{"num_hidden_layers": 24, "hidden_size": 160, "num_attention_heads": 4, "num_key_value_heads": 4, "head_dim": 32, "intermediate_size": 640, "vocab_size": 2048, "hidden_act": "gelu", "norm": "layernorm", "norm_place": "pre", "norm_eps": 1e-05, "positions": "alibi", "qk_norm": false, "attn_scale": 0.177, "bias": "all", "tie_word_embeddings": true, "parallel_block": false, "init": "normal", "init_std_qkv": 0.0395, "init_std_o": 0.0395, "init_std_up": 0.0395, "init_std_down": 0.0, "optimizer": "muon_variant", "learning_rate": 0.00392, "lr_mult_o": 3.0, "beta1": 0.93, "lr_head": 0.00751, "max_grad_norm": 0.5, "warmup_steps": 200, "schedule": "wsd", "decay_fraction": 1.0, "decay_shape": "linear", "final_lr_fraction": 0.0, "batch_tokens": [16384, 32768, 49152], "max_seq_len": 512, "doc_mask": true, "train_tokens": 158500000, "max_steps": 4882, "dataset": "wikipedia_en"}
Each number is 128 + 32 x the weight over its row's rms, rounded and kept within 0 to 255. Layers, rows and columns count from 0. Numbers have three digits each. The size before them is the row's rms in percent of the matrix's.

# layer 16 MLP down (transposed), 640x160, rms 0.0447, rows 47-133, columns 80-159
103:109140188101206074089130143185137155172171077129158123114137091132114143142118104130151149143141103144139087190149129141119146128101145105118127122091138139078145151126110181125132107140102123182139160081172056132169141111106097147123195116
101:125186147110121160112139099146130114064135134143165077089142127098116134187134108161129103148095113156109111130077157156149074124147192181140116124139134158125137067144166163074091187164152157128190146107107134150111137082119101098085074108
096:123121093165127138142102087086105177108111114091107143169098092078099182120060093134165097126094101157107154184091121168155154175099111155159116193134109131140149091140175118158110105127101152109150150102110121160149126121156122136082116148
099:140181105131143108139181110106177145106151123134054167118151080106098115127192126068120109152187091144095104135133087174139149136179125125165085129160167128146151074116110160157169095112095083165153129085147176140187128077130109150122200109
098:053109099155085144178115110118109132098100125135100081162128128157110120123083113179079107103095114133167133061115134123115147133142122101078130046125181125091150112146103185182151152166111137166163062095129116127125145156114048186118169095
095:128063155183163113094155076029107150092131143146070100119118130133059142111048116109133162141094131100148154140150144129120112200099151101158109144177107080103146187156156112081153098143105106087147120072142181146146058136123161097166156116
112:139109138155193138203094111127089130161101186130195134174107064133047187084127129126127141141090131131131144151103092109058150098116111150087217136133094126092124090152171134127124110120083130102184147123130089121140070168124189166135126160
096:174094113120121082090054124145104130067120142129129124091169161177111136112077083111142086125123146109113094138137136133115144124139085153119123133046126126157136163098087111145121121201161160162151127104085059145133162165067200113192189045
095:143106141081125147122113123063158131163085130093101106114097112193130063120137142091113201167101112128107111156136137095125115138141137138143132167102182120149139093127144139129113151073107103102178157088094131105135098101119118186131183225
087:165161148106158079121127149175117044112106156146112161113110153105147114123084094193129123093130124135171140119155146123131101084112133123086084099082137118109129090101143141165149070097120183131064130185087065076104108120167118127155079170
101:104127123129186161114135127122155133165087078156143167129121133106085154109145138151086113106154061136074119074154128178100102104110132133138117070129063135089129140171096120125093128177143099169163172135159155152152138138132126158194174157
091:199152072158120137100148080148139136133082135151158119088126134088114112102155121120155136085176142132132083145121137163143089129144174204168124148153134091148137165128174109162118111122132145157068097163081124119177092127114126133134166115
104:109114118171134124193158087117083108119080107163140126082084096115151145102104109079135142196110162189109174145126114128202158169124133140182127130124071162149105099138104139153124175119191146157144116139151139137104152108111177133102130150
101:109167088176150157103110069148105221094143133108185125160137178149097087134108139092096137080114125142143121088093097103144150159146149072088058110148163130122172180153129056134130136110179095077120120132095128146116140122152164137132182099
098:174141115085095058108185155195151093154157108113115119109149138079126120163119149083133172129091165141175133090126139165098156197111091105134120103094144147104113076161065088092166125136148104124105163131135106143139153134113102100169097168
098:158119139102071200152103165136106146159107164196107093144162089124130151039122117180141165178088159164133081035109115151095132161135164138072123115098075163083135101111120083107162142128091155137079113094141124123124146146154154122156130091
096:019172154135066123105130087103064133180128147152102100141128111124144099129085149089156146134106140071133153111127160108113149132086124103123097147185117140144099147195120199082141124204125129098120100145153100077118091106108118112177086110
101:072157140093050130151109137109167135031142109128145137106118124124168121107128082170115117083164089127127148121104138098071052139161095160116134136095170114094131161147213178091116124153102179085179083084178102091056132084107116129134144148
103:145120143151195119137149161076122179103110099094137130145108106130096184128127180101149128122124162014153114124110150163133147138170163055145090169123122123078165124167083106063122123178138156060195100130120182149123089159096170155124157145
095:167094191087133141085144086115081033152173136079143136107115161070140099069143073079130168122126177138135170111113116142088063153134156145138085137179098102153130101108148089127086127135100126079144142207167155165153109125067118150117120104
105:118157138131127164107181079177140074144117178170128128114146036030161137180145153159136217146136097102141103052179121176139124095144175176108149164091137154142096102095114134115117177150115150134134127180129105127173169117145184114128103153
100:156126131075171052129125087158131133105098144088101116154171089144154133133104088109073100129089152143122171078097133170129105175131157086075085096051194115204131105125080148108131120159182156089125118104142153098129120101223109123133147132
105:123155125171134150154166136117152086121108172150129122194165106116147138122114103066094154108132111123173101111084082088085091088106114075122198169118165175092080128128200163121096106133130149133144139172089096108133095144120129115145145112
101:105173128136103159212115135163166112113146085134156093136103088180057154108112126134114145118176080126134091125186141157141179201116150111162117068128145174108154158127121135138105121135061123144112079119116127097087190172185154118082112071
106:157129079141085152139127117118152104105143122075133101097147132140099097073142056147187155126153133113097130150116137165100120136144124120135061174138119133093138127072090160087129255116102168118163125152140091178193159140162108111129110070
102:106130119103142094141117228196151132115100156122152130124102138100125092139109149169062125141092145111194160126149174115114141098068100170109141128131182136146118106147205171180119136135170082182139114127074076137193097159169121150069128167
107:146145112128140109156128100188131091114150095110108036078117066166151122136133129110161152185106103130203120146094145085131151144099132123128140097101058093134145117074164111156113108177139186158120134152156099098097165102148086094073135107
100:150164103135078106132161089110134133104101092103163115077151135058131128141125115090118066118134120112144116147111154157126119132133102147115187112119121119098178152082128139171146063116105119148129170104160108074118112110157168133093156180
106:108153112109151153130117118137152118065132143141138165137127138199167132125106180092068141126130136146078096153143061095080126176118135105116089156130124120090132152108085080147099104170179174163082151078095106129137135163166135125116059168
102:151095078126133132166116106126121128123118096128111139108146195124142080084116141165176147050093139140209143130094149174100143135123099153108164127147123181124082145137101113078166129112121092135083117137138069175158133092075101148133144108
098:201111152101150130195097103095132135152092087084150108075091118165116146161117126137174102157127112143136196116150088132139128137119081108145100094164087112104121108117143121107124136099115169170112160144183198134090166109094155133156165129
091:170142175161087147125080103100123204112096148145099114109126092066112130105143176144131171060148103142059094114145126119079119087078144095101191104162123147169111152051069123138138101137074037121071166172170103140101111134109155097137119140
096:087146165136151124129115184166116092118135187187152104190142082122110083144144085143109143127140120155180157134063116135159133134126029206063168071140153169150087144152124201178114113101107066147108118113101134123113151093087158131105150151
105:118146136069160141089129226093099093163167091083162104096126121080141155157133071113134131069098109144179143181150088181069117091117143117091080104100112145092159136097144124145133203124127141146086059152170140096072056119119133151134124112
104:122164134081096122197138145133122121121115100146151156101172189171150121108187153135101114162123106184165156086122146098132128091052121124125167072153145054167158140149070115188112120167115091142136051114181156112162166088114139135118132159
096:096126166166107138170174125081128074081150053180136141080123151171146100151146142126130150126129113142122104148142162104168066113163082154092131044125163140148057138130152164119125075160170093167158092102181066088109135137156153138123122107
104:114130105170113157129116132087128079124106099085151119150143121115047093076108063113103104129116111116079116122160129063106122156139131147105093141112119150152112159085112130154139193126132167113137146092117119144154139172196099151122106120
096:149138157100108144159108156193040167099144103094126107080118165118114121177079140147109102138156100108170181197142188185142121147112166165077125075069105119084154112127102124083056109118108088132151093132099121095069141156133135142098100174
102:165152165084109134137145117164185085125162090096152120155095173163176072145085107065176090152096179113173130127129138093083153140084159165094130198102128112159116112107088095118140125151160134118086144097110079135107175166164133169128106123
094:141099126161152079147106162145175098100097158127152092051143108116123147147201188157175133047150120117110097181164152127130059087097082090145102168148129142201174146197110197074100110100098159103104134129155182089191136111112135140135105102
101:181059153165131144096084109113094094132191144127108194141109125121162116045124087190154119148124105131100158122082150196125152104095109080094126136126159096159114105074166163075134112144109034172131124174148192144188161132136155167138103137
094:126043089143117227097135119194157112097099080127104162161178139087128131128162161163119165112141175124100144105131121086167159115076116158115137133186141059171116181148145073118108065130074075097174107139133089107144173073157139109119146176
094:048176193108145108081140148140137112098085180167157181118140046119142133167142141190121098131116089114090175150188160117100088103123134152126155071146129129086055130093154150165142079133149075167164137126105144130095141112102114199146064190
114:150123115113161111197211149110171112145113157120075166158176083110146090135172185105153158109078139131088081099160106099123161079136113167121128171126113191162105164154142098164118145141079140071124105167106167156082134109069176182162123103
100:091059177143135156123162139091166134132157161116112099096118090139161131166114234095145119103201155141111093111170160091076129107055184141136129105034161116186154126136119125162178095053122095075155086154168158146136139114144096090156172114
108:126176164156101099125135161136178080154183125133132119143089117105155168120133174121067113097155130148150208150094123141057098057190165114132157121148113123123053141158159130131142032108140112147122179165116134106108053124122131141132087139
098:093147161077116129120134093156078105171195105057096065188142140125132133161140100144063167125139166111115112115109099131088102108128181127106156157151159143198134110123149136116074091141150153091181118173132155091103091120078090170162088175
100:127125139167149192175186129108111148127142149168089114170105100154106113150124139115072096148166137160125165080146158119140170135079121104186114112133151133161206127111154131062113145138081146100113115132108170170059119189113129125160184148
096:112110105161092079132116121106102158188112199140110171153133106137192096126098096077138171122157119119146051067092106112059189112151104161110152089138181131166086107155151117110166099104148163163099111109153144078093083137099176099144124173
108:087094125139156163105178148110176195102122104107092146106115121174142103150119127073094188120108151149193103143025110127078139085115109147153175087193158118154115153112164160077145049117158103166129121125105127145139053085124158143117130133
099:163084143169118120109149127152144134119119167202068176144165105124126124066104120121160124162114209146122174174092139133149148096155120141130158119136160095126137079077133134127108111088127199166109145089145116042162120119139148140134117089
092:128137101061117107151124107132159154096108137124136103121132119069133151134153120088112145194097077199158154170097159100102133128194105133064148148163142113148151130113085092143153159148064136129188170104125058136163118163128120171112136108
099:152125146141128069132126147121132141095095132115145145101146136103162082107086144102153125131138137059068169121138106118086137120141164152112179149042159148109110116117187178109107129101225111130113092139093138118104174110131111166071134141
101:128138101132141143177097119042162103137155063049096113142110100119044141113104119146133153156137114157160118097114132199103086149169106068143138091153130149148126119172163099095149151096133103126168171112060131082134081165133107121166119114
099:183079114080148159096099059131149099126153138130171170131143137085153142150114109104118151155165147195139099107103126125037122107095108138145167149094178175118134122149128134143085141091093099115095142157109167119097152137140113133124081141
096:116098115172200196151161152141129096085097126145131131165097142135124099131080147164100119123062144203182182102116134123147178153141101072163105109122142207157137177081071109090174100142096073134145124134156133129214096131118135103138076148
105:161199149134087108114162074068121196145154207160172094176173091105151117109176077099087105142133141137117116172085118093148125109166131105091119136055138127159154152170133131113139112198158085067108132141169090133090154124165127098095135114
102:143130070187130176104114141201122179065157144087123162097109137104105169117153089126083139078153092133138092140158127185115133147144125123117058103173163127122107155131144098136109150132152152128120066161145125136136123123201154150166089080
104:155135095088149112159113119131129128177189134099132140104059140114101110115128094120160146083136064116142094090165185105112162142110105094163093081175118101124158150051145085162111142111078085138160188118079099139106089146136141151138136170
101:106174126132117166118085093177120083200126134112130100071155075102119117082176202101136175122168092058156137171113155109164131066154106109110084078103086115114146172091151135142176183122115086150152177151123164180100155107144085191188150167
101:130068071124151159128135157208105083131164139087135145135183139107148105092183107106177155113130089134096149162158114087111123082120088091168132155139044137116067187150091177114141139148139130114121154176183147121142162128089080130157151107
095:167180042082149121148130156160138173160108110149129154144087129149168117126081124084138181134141141150090084113137166137107208151120042119146137181157132181126117183149090146164200098100148098142078111116126154175101124089133123115146101152
094:127150102142104106170095179103171072133144174139127100067106055180128111161178093133145113165137151117123185150127134123155077110126126126103105101156153122214164165171166158178119165059180135106173126146138112102098146094152113111138146135
114:068093216124125095146103109189125100113130110136142089125146130099129152128125157113157114176105156136198094161187091166152112051146126099134113091128127112137096212124070132164183123161130113076121106166113150108068139125186114158118125147
094:172047142191130106130118129197066117190157139107133134139085093080148174132126143135103135129119122149180103143133128100085121088122109141065133132175151150092166051108133120133122087112200174096124103152082169157154070142090127147160146058
096:155119153147064146143163155124115115138158078061132154133139104106148143162151133140096101166134155131105088180136137105164121062181090165147112134099150135088157093148159166096123128104084103111106175136154117203074150117213139115129117128
104:153103141115136121191153161079154128097115117132075142134138131096132127163124077172068112079162121053151094088127109181110087149209185121173100156068142108102096108143153124144078034130136145116119157147185115124129161144141059136066161167
107:179158118105189146102165096129131140143130131160155151155120053123078137116138152121046094105116184136161130059124163171198150129156131119163073130056128056173086124139079168100112173111072125112148151134114153165125159119113170123186094110
093:091123108123114108097095077214142087172166095168118130078052151126112145122121086079092178132102144111082064150087109149092163143163110128122153114171114178114185129177163145115163067149112146149143112184104129109131133094156142127093113159
098:072161186164137127092149179186177152119131096089184144132109125112118122081112105156098128142116159162159110121120174164118073214111111170093121167152139133074090103217125126086137137115148126136146102121105119124133118141137143092094099109
099:157142113179121180138174175056124099161039111092111127101128116121185117061138117139115127148108160134128116176111130097117110113150127083097057089139179160139089110106106105145095148161146150122123088142141105140081114091076154133090139049
102:132139169118101106113129125141113073143217172150147117121130132099086138073123109148160140203101144157088091146128155105101109132091110133145134105126086109149149108142070111145035148127151154109170130161209096180120128142057102072076106129
092:153121113128092081116113126109104075103145125127092147182151138157085086146120133099127099092164125092086155136118094083134122081148068080105099164134127136132134170149145126110105105145140111094164167139103078142160094118106156106097138179
093:159131186135086105161170171198127146084115099148144171110122130073103160156151089134116083101176148141140136142158160104133156157075175162144074153117125091176116120096133143108154093074123102117198128075153119154102124122152145148137161079
097:142102144141104118130071099119163110130092101105105183089128167142109115087100092118139160119149113090112100112108167112194110197156155128115125149153109104139117143109194133151120120111049130099188094143086168123144075148136192156070138186
103:133137075099113130147158102154111146142135069090116130133150133155094121137097156061109163099121107120147132186094138111137122115090086089093096107152115130112125154110078087202186092169155187093105107132144115115148124131110122149155133136
101:172116203103100066096135103192168151057074140066154131092145077123111120112119131142074161100131137133097119129147150117128151141103156105109152137127150119182096147132094189183151106138125137159166129104110194124097108061169167082084151081
105:110103177129120080127171136101193107137110082097119149135179119156132189158156138137148146128148079177142076111081126090087131160148118167135105124139142175166109115085117145137144085096152152129154125107116100133081092180123105126145143131
093:084170120194170129112146152093078074119049122130173182103138098107105062117146105153135140143130124100101156129185125158134137177173137176070138132138126137161152157114136165110131157130082148074064101167179166133189176108124113158118117102
103:140153076109136148094108157121121104110073106140089194133094156137153125098128209123153127152123078094183104127163161100127058155155122106130097108214077166138106206120116162108083197078055171080149139131178113096066137155146098132115137151
093:145118098156096148176103149149128115107098110108131136142184164107111109160105138163103113100087158146154141155131137162115133125137129089120153188154150119161109106146151176151156100126108155197106119163123101081201095148116085139165107186
101:129159164072107104109141170095106137119098081079116180135130127124122139178100168102105135130138146160161155149119081082133113136093136095134113088156148129073128052097068147109170112184141124128142152096074168092115108113177152128131090127
104:146124110098137173107144134131089189125099104097121150161122118149160121151134160080125145147135114145114140127123185098109122186145158124114161068164218135088140089127182106119095084125172094111138142077131194131124149114096147094110141184
104:114095199091197124113131096121151121070153098140117176041103168101113065135104094129145106124125153114204100122086125166112161110129110187132150143165143119191106113155124162163093124104133110102097165128143078156162120154137113185155143163
092:065044090077043164126178093179143101084118161112093086164134133142122129147175138089148173113142130123127106085123139103085156108151176137108125144092162180140174208096075117086103144123173144118181121124154176126123115140100125110107107041
092:106155189099165115209135168132129143065128127150131173134076069106147121146047168151149108108078144092125137161098118135104142082104177151110158161136133134093097118158145178115127095102150102062151069128164145151111128168132138125079148137
093:103097094153069132174137146141156137077124118116105161119100174082110155072149117111177134059118106125174133071116170161104121122101121119155123103107119105203093160113107175179081147157126129100134183114104128149135156050159169086073166119
# layer 16 MLP up, 640x160, rms 0.0931, rows 48-133, columns 80-159
103:165161130122139132117087173092127123135127099150133098156068132143100116115115129101084099128074161115088144171101172175176126143195135120128120172132080118147126117083163081079147116125082089104082104179137168120153117140089138120078077189
094:124164106170114132144157130076150162059146144156077124118122146137114140113183163115169094112128158159062080116126104080112083119110160129112133169123142148144119122130122097068048083131096136199141139112173159151066110234080131090081030100
098:173158178159087147135163118111081095105135166205145074129113160149119044087070111124109086118064183137105082152114145094094113123084100090152176095123115187121157149137129145145100132114136151142166148130185061109079125144110147096140070165
099:173098133140178113090098065134159169134104154141182144180131168171171145164153094085192107101142118103105120109094171128134110171162204170146078171167136152088089163091108130085076150205141097104127114147126147052202162094101152098147129101
100:170185157122071153179131114117154140126130130138141118142105100154089147153135118092158153124111090111099153179101153133144175089140132139131083121119139131104144153122104108150148069129132160151141039144120103127076161161129142103145117142
100:143119129084141155158099167083117164106111063093110103125127120153137116135122103195198121128215133173135132145155090153116137127096176082100154161131124172143149124173098140109112131119132155184192126146166105121145145152141114150169123140
097:156105139121154164109141122185109158124147158045126077165121108142118160165154169120074105078150125123142130124152141117110128125064165108117131153166098131101114197158156111111150170109141110139129081137129212083181100092082092191022102113
099:089140068117057088158160148092140092129136073129152066106135102120129090115140139113182063149077098127135124125168152136120170146193127138109091106135195161106131167163093120124139191132134119150132140098167106114049130105139102126120108113
093:143191073084137184095109146076093092085149086136120082138125113092123096103127113140164203175137140134121158117118130150117168148131152123115132084135104130127131154154146091111058098192097172099163065092136137136122118143097165177111106127
101:113144103107060103158103174112110122142098083159103121153112098096177180115125144099129124064201139115135157127133098085175107159201119096111121098154145169141174158063124177159133125170172144109135102122090164209090091096115151143108096180
097:137151209127137103149092179102130147152159119123080143129162165188114110141127156087140160176165116149102142120117165037110106135086084079072131132143142163129064149158143159107077109140100104154120177096121137186085101143102164103124146096
101:086169149066163162184136108133140120092058121093114169154116081133115199123118134129072131130173111186127179134145162122094091111142131131147127110138131102099079105119124165144099093054112113088133125156125106123150111153162124144131186167
104:153131143119202197192122134129155145167083121121109081109162120082076164126125120110114163106129134095133122156117083138152159137138180165169120169121154162116136143106093161121144105160103113112123116167161144172130131103158196159138103148
095:132111097160137161187063161147175090099146104103127148192119100179131122085142101121113161073123116134110151133124130094164081122123159105136128150167124162122111150095146114128123185132103159131205127136108123056137131159082165139084172135
095:147110111165130098108126111192150164121119130122151118133083137134147078163175151093172099063110123123134154120107139162141108139187081138137176225128152161130161115104158148072123114086142112065131135125103160085187111102076120132109177101
101:116116148102162128183206151176164113157076102168124120095109109112132139117109103090102097138142060173154118123117075134158110124137156158156103078086127099114109166141146135127154163086170122179115160081119203173129145136124134150134144117
095:117153129121154164138120137176134167140103079172122122143118120165067215150067155123087127104130115108125160134160120091152117151153131093154122211146121124124103150118134116134112164154106148177062106125102200104100170094154148080170164121
102:133142130089124163123149176185183100114113129086129080121093090146134110118152185119093219113182081131116145102132121154138158120140126160199099148161171116125106104087161110119155127162111192131131095167121148135120123145117130115124129148
100:148198153118177137082158151102076130130118089158133066124087116106146162117084156111099156100128146133182103128071117083152144133140064077102094182156126108156141121082183111182149119101130101176168160104125128156140108120106165151086148169
094:129146088125092085130110156082100128154113103092135151156074122072139175151029139092187058149077128139078107136137134135127112155118165130140094114128099112082135156094168167073116165122135175098073114118140138132108076146135140155167089176
100:136097114094119117119188154159201156189106124190073125109111097111118108091111127117136133129093145140149063140137115087122155133078117129120117114126199117105156153136128126101130096130088110115190099125159106198170112180104133148134104121
110:171140077119138140138117105100150105101117106135063146111087169192074164133138145171122112069127169156145111143126057177167127111109103114062148120122057118180204111186096133206109079160105124170169124170125181145167114124193115121119124149
103:166101090164110165168130077118146133141121206152082086133148130089097103138102109131148146119186118156135132149129130149122104171192131148121058149132092126069185152099090162095097139130110104113166095123091139092106161173126160165081181083
102:112138177139189108064145110183168184094166118138083110108132167123115100159137191126170127065088125124158121131075116125120126114095158116068144098148176150098161154156107127126124159126130124097104104137156117167161095146143141173167145084
106:232122145174108091147081083150117219182094187087099110200141133102136137114094142090173123167088088120128144114199128093099172148153084098146115126149127139136112097109129082157068127148116123140099153129162152144193064112099089121121138103
094:108095158149132179151106154132126193095122175130139186173121103073031122117105130091180110050158126141085129139113129139105083078129151116135138123195214136125093136167110105127140184061129068123150117109120161179179104165083146110144102126
104:116081134137128144111121141132123110124123152128029129131104168101120164091098089171111101113110150128088133130198158164137121116111182132118099158152111129085186119097154144150081103155098175155120133106123124178116104109141093082195142172
103:126155108199151120131113060138127119098154137118071082123150118114182162168118140113115116071124157165191090140077141146125089137172097165145144132114089097064187118164184104177165073141094139170105138141123117127156177123136093072145137177
103:124176177114152077119132176149155119103067114092127119088069094088109170140112104094142129152110106146102159133131127141119130100129142161161171099161142096101159173170123135154115131113125113204100063175157225133135169137122062135171090095
096:145088175143132077139157144146058123150182117118122162194176178149130071136152117115121118095128129131070100098138017139162108086100192125122119128134191127170182142095164131157163062111075126123124118133078187170143146154141136118147154170
095:135147140113102119150167106160101095146121106146150123173086146096097166199170073140123143103159160166111139153184144144148124181109078203105071174180148115099199152125129162091164096135167129120113152108110142138152102101203097179168090147
095:105121080053098100104110084143098152124113106127148080136149069177115137094100092162164135119133191149076092119162155151135179128123161087128065164149188127120092141146092057106114106138121171089161109090147156139179104100138090136154183127
099:116165138126143101142107124137094149075082174134109176120124136082168106155182144067137081104102092083138126106154089121157102227171207112153153108094144125055128107125122125156157153129076181131097158103176132130127115092139140159149174115
102:153112195195185161114166137121068035123116124111166101096111125140129130135064108114095154100151119157145060104123151147103080122154127110108124113122108089075089149149148090103169144152114154081130176144108173148191111103108169131105139149
100:086132097182164123136135118106184146150132124132113164120158142132134139135156162122128113157095132128052125151131129189151175172127167171141115157102157087120128122084046161085131092138140145149116140145128162115163110087044126111107077104
102:157143138104143142055136145203117087140083140165180118164166102135149132131104124126114067140083114109122046114111121171168151116143130129106087136123142146102147127125099125144142094142097122157118146123105171119066138160167154117088140147
092:163064129140156122102057102092177177139132131139223119182130082097148096132162084073165153098100124097181141076097054110136160108112177113153135156096137107122117122106118179194156159132116152128137082151162174129153103178112167146132136101
104:092160135162142093108119159083088202184110157126088137124143105137153133111115101102085166113142094145078109142099088159149108157112152103098045133183094096090136103174098187182111130162197138116127120173166126151177122108133073124104089087
102:118172141079141149102125128165123204155108154083117065097129106132095092074168133155171153130115114081156154118150166146091091169091113094071132153162165123077122091091130172164136111159130106133142110160165166121147155186090167137137107087
105:087163173113087141145123138126122131107104116162154125155179161107077125168137102068134100081156155172139178061139107078177101136165111088115129135130134093175085172077143096148091123130119215135156109145114068098154125174099166175111130062
095:118152102125148073125095081119173187162141169131167099148140079125189041134091137089149077133119108082151079139098159124117109116168131106129174102086120097103124122094085169199133173131105163108100119088180134176114118103089095106157190159
093:123120111103081113096095152118112143163171080163128115190138149164167164101066129124088113096136156152167133145109134109101161109114085112157084195141105077140167160074140122149114119125102161120123109106108147117157124110169104116151163044
108:154149151156155132132213100123091087138114139144048110115142163177104178124140124098077123078178159120117187128149077195121179145216141112131151091121158133093153114146145099171126105141123177118116071136201144154164096105117080125142102100
099:099095178116170156085112170133121046118092125112150147150081121137103135123158136131213066107145156163113144127053142170189118103095148123092063130132119143138120086152135115174096101147131129097145132156166125186132130126140133160120081159
100:177141098114238188168101108157087153097104118127144126060124141162096123169120118121109125143074157099088117112133088135219153122134122108150147128107128143148157126140108136161091169097082165095106138130127136117133102147074157144118205109
092:129123093173160073128213140112144149091096113160129089081130104114125088111153112130181138100090134131104094148137141126168177140145156084130147143126095113103142128108092102149098130119115087096095108057135109136154134155141130178071163049
098:117042092133126108090046081127136137145068119134124147103178113132148137139119093154176151046168153128109178140064136123159107119093080166074086138130111108151097116143135137083076131128135099158160149134117138120144100086137161142080152129
106:130174164117126188089112078132091134083102158171120107045114145193096172203092118106145136104124119111104147066140133107103068165160084067137082157137141170120116116154142173119139114120156121148072128062174186121155119104202073092168181109
104:075106120102103109187119067101133139123143103112181132118131133132092129074077068121124102177157094184091146093162150116169124116108146135103152188096144099086176080179099142116125059153109109111103110134151166136165119159135156113102165117
102:096083163142142151121066127091054114099114088157125099144154101172062136125107121109142117123098128101128127140106119097121185144136104140118214113130135128116155126130115138148104135125112080129192092125146138133107192173102134072165110143
099:139058165169136118160156057163187119086113115112158184153159155144122100110151158142134109096160127102120132085141125110148131095116130080131110132150119153092079096063148158203148116114130105160103103088107161121129109151123121189083129143
098:112134117103141145161190091107174105120099071151118147101147100115130156113055122115150126153127116181138058155151178127137057121106142123129112139095141127135105199140115106137119150150100180120098177133134112126148096146121106130168119146
098:060060114134118095128142150184064097100109187137117070095126132123141096136194130146165148170134084050119113146118103121159143170135077166127152115189117139171146160192095142159090107111141145111039062141154146146141149111121115149103151173
102:153106156175129104178149168131119133139131123147125149083070170146078148111139147178111120091130137093123151150149100091164127100095106118082128102109126174107115118188100101117146122089106186105181160177081175104141110107160115222160080042
094:170134195149099112092148097098152135188137099153123077141169138198141132140158128139094112082109128115130109041099031156149159156164093107135161105148130120059110108165129057147123153131108127081130109159110166082100159187230109145112183180
103:145144096134166165124178140105143117105057065124066168104091107176103199109108132161166166141136086093095180151133162146178121137151087114121175180136164093113116075129128125091080148170121135145113090124147170113100073106128188088153127197
102:119085197140118092141137103098122073121150144100107143115142157151168101153138122120112124156062107182159117126124151089145062166149081083124165132119131131081112101082142163152109115143091123203155093127118137104138136106067163118098130123
096:110133136107176125110177078105147183063075141128113105127148072167096115122121138174110146118176120077163131110183154140104142074088169150165152106062069160131116139115104135141124136076141205166107161169095157111137129099111093169121158158
101:122125155150117048127139140139125143108136050149124118177058088128104167133109096139135075081152097154150135104105133124131150164133129118206108168159142160184147132092129141096094118103164137112121111115101163100088075137116141159091122068
098:123135172140135171166079136151056135152080079160193117078130113077127146112070095156090132127159152141155085139156161127148126143160157165111098114173226091128130134101165156083110150134145145080086162095111092134132105150187138177080076159
092:115141195141146128126090126134136118161119090148139137132113077106128157090127148141118080112162115101154132069166116150101105074142133106161081145073146105084115114056174149095090102138140138145135145107102163131116168138122107153072118078
099:159136101130136076205139127117104132175111124115147098142117174103141130118149110155176059114172103147133154136178143143142161133128142096133079099150192091166130188099132132119068171101102167143148116118159147108124176169091079131143191104
106:121124105120087146174129065104123122119081096079148137138195138106115102181145149148170071155187122161150148128088118114153200121152087037147139165179099163129120145161139136076149157134106169137159160152091181096144111155175088061121126218
097:121176143111144143087159123176109152161117114150153095177198133139160108103127115133126183082102154095165139105092145139160102123062057175207112153168106075115136165113116208124134144145127046130080124111108075090127121153105141135106116168
104:176081170145192105129143143072154157084141169170178122067103138179124133104127194129119139123128081149143082123119113144144127135137132052087123113103131059159136139164128108097166147163109117113081121172131146140142151170076135060117191139
104:160093120172154125124157086138136111113131083084152089113141108140108121121168159100138134131165116098149087137175098152171111113127166128093117093138125126135094132064111102168110112149053117128111052163117121133105075168154136174187184138
102:084099097129108186176088195122096090119090143121101133116086182096154097156098085117152151122179141164137101124176136082082108133102101099142171170117150144139146125104157153102149062167164128133109132146137138178099096088114124171097200129
099:106068126083136129122126119143103137168138189121155133166134176144123120210153120139196152114128153115164095151072164084147054143076124160134171144165129148112103124136080204067140092082121104177158175124075093098129110109103123107122125083
099:137124093055125158150094155104112081168100104154107122160126145161080145130108072130130083115147102079069092104159128111137070178139095065142162152158113123127180142080105088133151108167100115079119188131108122144129150106086159078145147160
104:118088182107108156163137147147110169063085113126153106096116093154119188137128139109181184188114080142101144146043223083128165151138143163179109136170094100105135145150104135109140112155094129136122189152136166145168090107152068125162091135
103:093160112157118142096184098086138169116094083177126142155213106089160147171155132102156079097122101144127135125114106124141170135107113145135133118099134139049141173091154151094188126083116130121198125098085174091163098106151124111117142094
095:139157077133163176072082132126088159150081133145150111105109176158067130116157161172080125164091146132102076100130153177163196179140142136106156105133113126134097081097152133148136058109115170215116050149147125131125169179136126158102125089
087:085082161110130095089134088114126166129052162084142155097180125135091108140104090096167151132177097091145143144143128172122197108166142142123138213195143108125163162123118089102103115137165101150104145109133130151151068160116161081129126137
102:086138145195118130107127138123124195175104146171098114163112122183114082143096127127193095118064167167112065112141145095129118177127117194096143124136124106097056155120139166161156105188149158107171160070151098118097129176068116049158153124
096:093140148137110100161146132155129134117100174127085130106059106124139141164151074158111110157119119124126119057132165184079106152145130178168114171119153152119040046150064135102111085126108136173130171097145102159137143097114098110094127131
103:171137183090166043179132135093085157141135119172091110160087158100102099098160070111136160187070163151150109120179078137085092139153193073095126138177157095147136144136093162137096141176125137150186110140076133148186089148068068133091163142
103:141117091069118146136111130104106148088130110112104133170135155163063158068097114185121122079158144131082146167113147173160119105177151104141091151117016146093123117110135146112144129097107138164110083131124133068148152125125160164203151072
097:113104133047099172145144152132102169106093107142087082110109114161160108097136195184205132092123145066125152105113117162131122111098126089139114061119135113095151152137070190083132125106134148128144152117116064209154108113164121137149128131
103:154187100146191147155169118115117128107134157108104138109177103119151085080083106083152119134083205018100140160063081122129133151134163124094177129146164092108139168158094141180145088131057098205132137149151163073129137153096141133151096123
098:151094115128121120150147110059107084115160102169138089185093086081148151114096103123154184119131096100163114172081100112127127075163080119176108140099115177095087124091094090120152147156140146083201099117126146096145115149137114106141179107
097:146078139166162153170175100090126131112116131139113104153125174130093108142083060120117153106096068089063144158202123148126094128134128140121138104090172185148117178125140133156067105098122172124123118148146121157160156169089084130120112084
097:129128142146108177154137108197145080093091154147107094128134065148124142122130157091160171112098122094104074134086097127140172119178110136070125128093142133120112144103176091168162158129131141153110142142104139085154116132079166215137159066
099:094150109178107143186059116091134165114137124185130103128163088150101150179140130126115134125105138112135084128121100126129138107158122147135093161103152136107145128129118161113106136110083156105177062127119168084036131085114115115123126147
095:104149109142083097107127126153102151091150137147132149131081124118100127081065126121095134106112131178111153127174164086074151171137079140121095142162170144140158133101174163099139121097128091100095142114087123104105212157078139177128144180
099:141121083163121128137166165095149129103129106082115105095073133157098122135135115104133111108142111087139093153127121099144189124190185155103113182128141163096121130086167156140162122152183128162127095117132180089067114127167083179197177134
095:138175122157118111123134143115129106139114124115140139132112124169101104135201164121068060104126151125066167134129166071115149089174095106113111134155132112171131144118103151055150138199126165135145091126160150064073090205140139164133161154